{
  "n_layer": 14,
  "d_model": 224,
  "n_head": 7,
  "n_kv_head": 7,
  "head_dim": 64,
  "d_mlp": 896,
  "vocab_size": 8192,
  "activation": "squared_relu",
  "norm": "rmsnorm",
  "norm_place": "pre",
  "norm_eps": 1e-06,
  "positions": "rope",
  "rope_base": 10000.0,
  "rope_fraction": 0.25,
  "qk_norm": false,
  "attn_scale": 0.125,
  "bias": "none",
  "tie_embeddings": true,
  "parallel_block": false,
  "init": "trunc",
  "init_std_qkv": 0.0362,
  "init_std_o": 0.00484,
  "init_std_up": 0.0362,
  "init_std_down": 0.00342,
  "optimizer": "muon_variant",
  "lr": 0.00359,
  "beta1": 0.95,
  "weight_decay": 0.0,
  "lr_head": 0.00508,
  "grad_clip": 2.0,
  "warmup_steps": 200,
  "schedule": "wsd",
  "decay_fraction": 0.918,
  "decay_shape": "linear",
  "final_lr_fraction": 0.1,
  "batch_tokens": [32768, 65536],
  "seq_len": 768,
  "doc_mask": true,
  "train_tokens": 526200000,
  "steps": 11499,
  "dataset": "wikipedia_en"
}
Each number is 128 + 32 x the weight over its row's rms, rounded and kept within 0 to 255. Layers, rows and columns count from 0. Numbers have three digits each. The size before them is the row's rms in percent of the matrix's.

# k: layer 5 attention key, 448x224, rms 0.115, rows 146-173, columns 112-223
# q: layer 5 attention query, 448x224, rms 0.115, rows 147-174, columns 112-223
k146 103:141116114110160194139101161124073098164175142131058098070091121135091095105135127141138109116167101143077187191105111144082091103133118142122128150110145053081189117058117171136105143119145143173128165150105135174092104139107167130102095132101150164146131059106159045127138117159113130151088140107150112123146100147112132063130112170119
q147 100:129112095149132134177173073111171131097142104180105148165090150176123070111154121174103152161085085108111108103156104119104162150106174180184124171111109117161103080148151109096108194149102091138152099131207114146120171105125127145127157123183163168160100101187040093171121166157128135104097068163170087165085138145085133069190129124100
k147 100:108115122184088060158140114086121086112174051137155177090094113093111107109172160083170142063132154126102066097079154154152073112151179172116144092074079132127145163123148055111198161099103099134113124084113092062107074152169115145083178153172090129130107098095159143154155129160117128049160116159130112173133153090128144133137101109078
q148 099:111149080126142125103138151151150137128096061124125102116126164065101181122145182099122131075110163114149117162082105148154159155117089170130135132145111131193137169053082148124084119120153095133115129150099140133159137147138104111135128145089129120137119085119131103173159124114148082157069130141092165181166130144142119171160167097107
k148 095:153077159160073187066103105088155113097103187101096118150142120140172081079119118158141079097115138124102204154105129157135184115110089147102177062133145091086102178148101172153063174146067118136083169056149187152169186128079144123139169143115138067133084119115128147112170119093097158107143123126135151093213128166081131133178108142107
q149 097:130143156120141150126111117130152178136053115085127083169131128135112136133119105113084092024095138118076154167162117144138146162167133148139117159148133105176124144094123098126088122072115155125137203163139127113156109125127100172138119130183100144125215102140105121169123086128102109178164111141142134165180182117122121110110106089106
k149 099:146102126178117085114110142096150101105156152148112147161081136140148053147148136104111102081169151101086171148126170141146129159098109154180198125123177155119118140111147171127123122148092108115175091101134116144143112147110132094142127133149063082154087136106083124113114104121131186177124136170094121164150102140083146158122145086159
q150 101:103136157112129197076140055140103156096118192133154154117111103126127106166112087177191120106116157154109107165127129141085118051152146177119140083142124144111143131113167175137061149136128102124100108135114160107187135154141141139053109129122122122101088109122164141116123148075157134153149157103098156077191109073172112114145132103129
k150 097:147131115128109132084109124133152141114071188125114173172208158120117147124095124147095110080135144191133167209149083083128176145132105064079158128094031134140129142142089159125142121117193089095142151132095131144106117140150101129118110133129162153141136123186124158119105120145137119109094156193147118102105195155093085096145072126135
q151 097:121147053165114132135122100194115054077140123185101128067153125115115189067105118047172181151162102137105128161129153108161089147144125132131099163126139100131146151102167121149119091129128160173063098087116148112095129181117108140102173118119102146119137135143175151099134107104120088098139168047132169195116147152146121146078144156114
k151 092:118080085140034152142088151102153147073197112146119074049148142134140125081123169168095095072112122171161188170183120165082144064117126105153097073129086087098156137132129093127172154108163132176106165163143130151108114169142132177171098096146090153078113059116090091095101088158182123116107095156089092117131114111099136130104152122126
q152 100:159111127129180110150148140101097130088169077118135129130119193096128101171051111107144168108156141144115149143109170149137098156177124189105186146191106102162163162124103098111137090101166157150158119125154133110135081135150176138093189111145075124097133066107103107138149101092129098130171139115127101145113082071169133143142171131132
k152 103:084109149142146154110131076143115101113127108125148130074155120077079129103125125125082100127122120104106138173149181142162096122082094165178184146182170069103119170095129142100105173080124085148083112103127154104102162050117138206123128116166140130167113090156116139148116074093068136114113096171099098131161135211114222113114117115141
q153 098:136129161118131083133110091133124148102156158104118145163157070126103124143151103139087112143130152144106148102153116092093150108136087152106133146108117073111108133166103094148168149087121164078104156149141129089170156095141115129146100110170141122111134162099059084134127105195074128106126123090134107121159115179043115121128052177145
k153 094:166127141133119121140115092156115074091105117162083137163126110097125122081142160113144111132133099156044091158154137089120074164151135134109127089115152094156130131109145125145124081152093080142150135116093166125096109156159178157144167130156177127132121093118159048175094113100054176165134116063088133168116138149124127101142054164098
q154 103:129153156170153128172123153147115215132134103090092208142170120138121128182117105192160078178115121153227174070126170103137122125166146129163128114117093094113095103106149158126128131116143114097225148126123168117076139109157136088116139154097118142097109077141115115160140088130127147179067133168149145126123137121064154084144116099131
k154 106:138158121168100145159140132127098110157136104171156141177147144147156188111094104096172115193190124111118058094184126160053033143118111159200169173089150156111096089071132101108077163102118074161119179120088099132107132160156148070151107152108130152123120137086149122202066144134110163154126137100140101165150178120150123057121160124142
q155 101:112137093155161143108109124133152153108165121088135146148126115140127186118127142107140087075131175158090156129160118123178137164133125118124087084127161155145091131044082120097109086081115100125168138140162190079108109114153087141121175179133093176145228142083099107106104161122118177111165175147091155130220135151110175154151099147132
k155 104:121120138068135115111151175126110113173126149157120182118153104108158092154146139197163118111149111116088114184104135139088086137095123134166137118101152122083157061113144113176081104109138142171172121160123166107182142151158082073201098177112113201104109128073139129139119136138163104197094145083128177127176039107118164121151113154161
q156 103:122117115105179119108089151106153114163098049123123132137153151156112137118115130092185120131144089134132156070065103104146095120139106105111116191164113158150104132154180179184129098066172115156123085082119099116122060175118119147091100153137132116105139134144129103061122129093123146096106130139134173131119114178152122109074141139150
k156 109:126108148034120106149217170160144138148118151082128097130137099188091157152110223177134132184137152107155134084148069159134116088135137131098095115094080103111135130153178211172142113175070139144087177151105151166137140154093156121132093135127110159116169131123097110063125159175111138155097132121209107076148161128159156102131145159122
q157 102:159089125154104096167135111114105185137154131112123104094125200126103106186090198143147119122136166144203130088118155128120085132136078138188136166121096158131099143094110131141129065155132114151126137140099113116139059152137108098176144128131130127115051098162119117108192160143128154095105162136123110182097143118122096144173131128179
k157 105:066116065143051106190074095184138182063127086131165086129161120123164152089111131189118135059127118087155126170158148151131140104100091121159140069159178144139124162176064122103100103094074173128091162174116122104132183161112134154152113124099091100116096140096067129170173127157112115120120134151120127162068154145119144102107128149132
q158 101:125108142108122125130119103153154134181115116136164128108129151156119201037126146083159108117110108115182138157145137181089092127116172082111107128130139115135104173128076163148129183152144111115124082125116154087041083118150151153190102154150124146181107068154148108122153088065154066135133187148075191104182095151164178167091145072190
k158 108:153136199048150098203110092135073132164080115098143088112141123093055061110105135137089126110143115107129100061158122166079094077092071123199148135174118131083111115122088188186161149080192116202131082096092165141078124117101121147109140150165067157079079088144110172082093104116147143140147086123093101140113156071189132170150140121131
q159 102:101161165148165116098159144079128068110095118105083103090130114107139097113131167143142127255151146104095089134111092033137171127136085192106121052150148185095118110132089126116121089119126136109184138125108157149213192136088135114150188169092174138165164167110122162100098155142130164114131133141105145144181127160127102105137102139112
k159 109:124157152104231117080105166145136091111101102174068191132088102148130068150098150114112071128118109123077129125098139118125145158099115136080151136094069115135121132121201088101104107130116126100112149145175140135149107109143136133098088147115150136143166154071186106110137100165075129048093146124120112092142147222073121146113114146114
q160 096:121132107146122134112108159092102030100120079073171149098090110130143126102141125080118128101122049124095103090147119092152132114097136184078152147162148158133175161169209157171115101099156104112132090062172111163121116177094135086108135127081080143143197152113173184121163102089101131109120140148158167134138112173161106148141227118109
k160 098:143092103110134172096174147130140139177169161101094147116165148160143140174114109103066130159093122103151150097123129133169146097126187131072133110121146153075164067114154157116131072130165139129102144137173148143179159118104178116138101069153139152103192080158115144142089160130134148113110154182217164113150060132153116170104153082109
q161 098:102089089128137069122121103080151103124116124138146128141055106095162112125141162112132159094114163117183143118139067106125124114080110167128148115087095156103076165117108177129162126099133115139126079106152099139121115178151154096110103129104106113143092090076104130118157124103061154093114165154122145129150126157116140111138170138138
k161 095:151115124101139103114161096124148134201115124157067149160147100133113106158095119145139118111102132111093126170129123083147164159122124122109065118169194181120152124169041115134129095157148210117080183179152166116137144074165149157119078084112128152079156137132124123163173107138133140109133115118143177144102094138160110090170054162078
q162 100:183077090097114186146155146106166177143142137146136145179163114085108162153054167213160110090130180147127134123117126117067109088166088103154118183103170154141108116137131096131109107101143139142063167110125123142090076127183150126131146118152072122073195117116127175159110125151120124119146109081126109122155132126090122080088087129110
k162 103:086185089176126147112148086151136104147114184117131101175109092163167139114039104157200151160151099118089154182145118081110136136136096136108099213123200106171151093114173149126154088163142159090117062137053124162121170129153154117156114131125131102100096115138114092127106083147145070189157106112121096145119154095152157131105079164141
q163 097:122108133092199134149138137108065137122114092136130097076140167107101111075154175152154131120157158088083098115141152153134169132128149127114134074163138159111128170087089129137110155076197179197148181051127151150117171096104157069108149118084133150143185121105131161109127126138088088117094073120115129155141157120138095124104125155178
k163 098:119137123118139175122090136128162126137145140125135129113134135147105065118110159114149129223197146140062114089107129142115161085095151162143173085097130127139140171108124139121102109084169150098074119151150115128149106138122122160104132128085108142157181118116170087146169127186121102108102082187118177167123136186141117169127175122074
q164 104:120125118149126132095128059125181136128095104121134105069097153128127168141129137173124157092165170107087113078114123124112157129096127152111115088151154099149120124118124188166146117133137106093149133131101129153083128214094106151097071144100099147164154123125133129100165115043117092140150159145110140132108081174149158087082153150134
k164 099:212128085185158121052093145106134115145161141074150101126137164166101105158123091170116132082074144151123088169175112098087127091103145149111127105108148138095192118106105140122127104110099150180119106103110152159109113120068163115075107117092123126114156090130113118158146144089130112145133149172108148160139139075182121099094109103125
q165 103:139195114121122095139073181156167121150123054137088102129116111059151132137144135134117132121122101101095141147138114141189149195100137122107081150145132083105123112107141108167091130098152083111193119108128174167072119125078073105124098089089138176149171105182128100134114106152093169094156100126177151108116140132177153146139151163108
k165 110:087138096153142075137130143106173114202159184102117124104126137091168147128154127128157081071091099161117171149117175109122101158064182173097109127108131096085138143119163075103148161140139068105160097096162162107171134079142157112099155137119115093126157114066151122122132047091136155140166123150107145143195084142197084131146128188109
q166 105:097144120171169117094142147178146084111131112192094102137094102179119125117136114112142181139098082063075093158082166075141149168141204174161155144108133117162200074122170132086099183129159096144113113142130155151150184130177144085099183134123123145115172135116152108102064114121158114096135177098088146155127166155123124122087129118095
k166 103:164103175119097178145135136080155115142075135089111130091083065114111120122101088157156087155181126152112126127108100182169164101184136094088126135079064184126137134109176126135149120109065105138173182090159134147151081128179154110102145116189094120138130123193154191144088125140128143105131122097216139115180099140070114188108124117121
q167 097:097205128106131128086084116223099104094102129125194043118113091088158151128154085090092182147152145106137067191143092109097148188116148150114179100105130102166171099108126164128156137152110055167087142151133166132159159172131099086111123154051119155139142139121151119144175168148116089087125131152125108064149077136130086135120125144109
k167 098:138103210168131128069164139123100128127103106118089112141132115119146099116116088157090094072109144165130118122158144124194197136156155108019140108105046122146130126127115114127129155129126099096163138065167167128148091132098132121094119143111200160141144101167163129122141179062082161143090106122205137103165127134085096125081131106114
q168 089:127149114118130082114120106120090135090090116107150145112108094150101126097191163127106119078150149138138048124154131082082149092133197117076136090128098129134126140144181153129105122173130104176169124111086095151104128128114158094075063176092138148137151203095196127137120144116118165080107167084123131097144169109128092147141148154163
k168 096:129128134091120161141157173147153162155104165126121155110128131177100125154121109153114091109138143144187139122140076110140221114200190107093079145108129176195179108154155168107122065170157213076123127175161065085150103125112118134078125117126153113133218151184112135110154193161111123083114130132142170159082096133167044094144194118156
q169 107:187124077125165155086135126141097102097063063109081084043103167090092175110071179124109123158074134093044156117106118146092133159033146084021095120110183143124147166095119105131135135124120127149095108125094109144139157091120137093115128148111157111083165126148159138179078111085108116091140112190156136095085128151089116086131125140128
k169 106:129134077120217154130138139077158176151104142095179176156088186136115103182152103155171110132176170191146148084102086143135129111027170138061145069138098130160123115129156187148167052158120142146169158119145120148087145208089095169161154122106135138177137112119091147091093094110153092114100126126136131097077067115104160105153149119128
q170 100:078133105159177117073195034100090092086149137158117087105081084167162138069123075106126145185179130051104126110087099137104090119068118162121137138105160139086163185113102195154139105159111217156123149190092134128097102160148098136108132108121144089140143110107097162108157136111174148098122087156115124153050143169140103126145163158138
k170 097:160135113179187134109122096149129114167133154105122144122114083078170059097130109162126093121114169145160147115138096140127147161106054120095190066148138080180142091115110123115159158131145201120138149114137098160124183147107089136155100100133159091128096073096160105126149069060135132140179082160120184084076073148097170169150104083143
q171 098:116206095121222118094103167129131115157127080116160106073136162136146164146165092078150140149127123139160137094087161166142119167108146113111157115113085084178135135077119137091184139090175114114165109112116083143103133104094143118122089132117100144159216127120128107116145100135096088115119138189136128142097112133133138145064181106087
k171 099:143181120055148180143161168119098127198090170098127118120187172176089123131148116144145123141087116121140133056152122167132104143100108171074111131105117162100205126147083158108105139193077122154099160193185154130099105110070151110091085124120132121124183175127134114093118127118130116141134132152219130097161124143128146100142177113098
q172 104:121145142123122180128141104138119188142086155074164111063135106124154127078170168170175170193094143086182105104083079149131101092125117112131146142060168148086148158172107170173166142161110183102089154175147095103186113215131113143089144149143114102140109134117117172129110129124144133109084162140105130106137148147103092084054115085156
k172 104:115197133110118102110136128124123099134109118119105087125127152185112108129125135144129160155117112138148112095124113138124124138121163111157071202047098112095148092171117145148184129166100130142095177166122132160112109149083084124107081145118150109161119148100154128047125184133133072055095093109214117095133173109102123150127162144121
q173 100:140136133114142120151116096147132166173048103102089068088115158126135160141109119125144141128125182099117097138137185131165158161128146164113128132158135106153143142145114099090116117120196117135134167146091102164112152118077104122143095094124116158136129127113117120138158129115179118167128121091089077159085130097134075125113131081146
k173 107:106153107166148161166084109109163189083125122122177056108131115144125083137111089109069130131150138137082157084185128139121195072074070121172172087119115147115091141146109165119142152148050124138114155100130144141149174147057135140127142131091095057127070145171111139112131124138115139142184112199072139138117107145106105164103153110177
q174 094:106131167121184098120120150203128134155081176131148077115120128054092128124114077151107161203118157078156163183093088118159137188158112083112157104094163108122156158111100115132163135067134138136163162170130132125147162117080129163154097109134099145166159119085099098137126149198110145151108117146156058177096140102118129115081048172143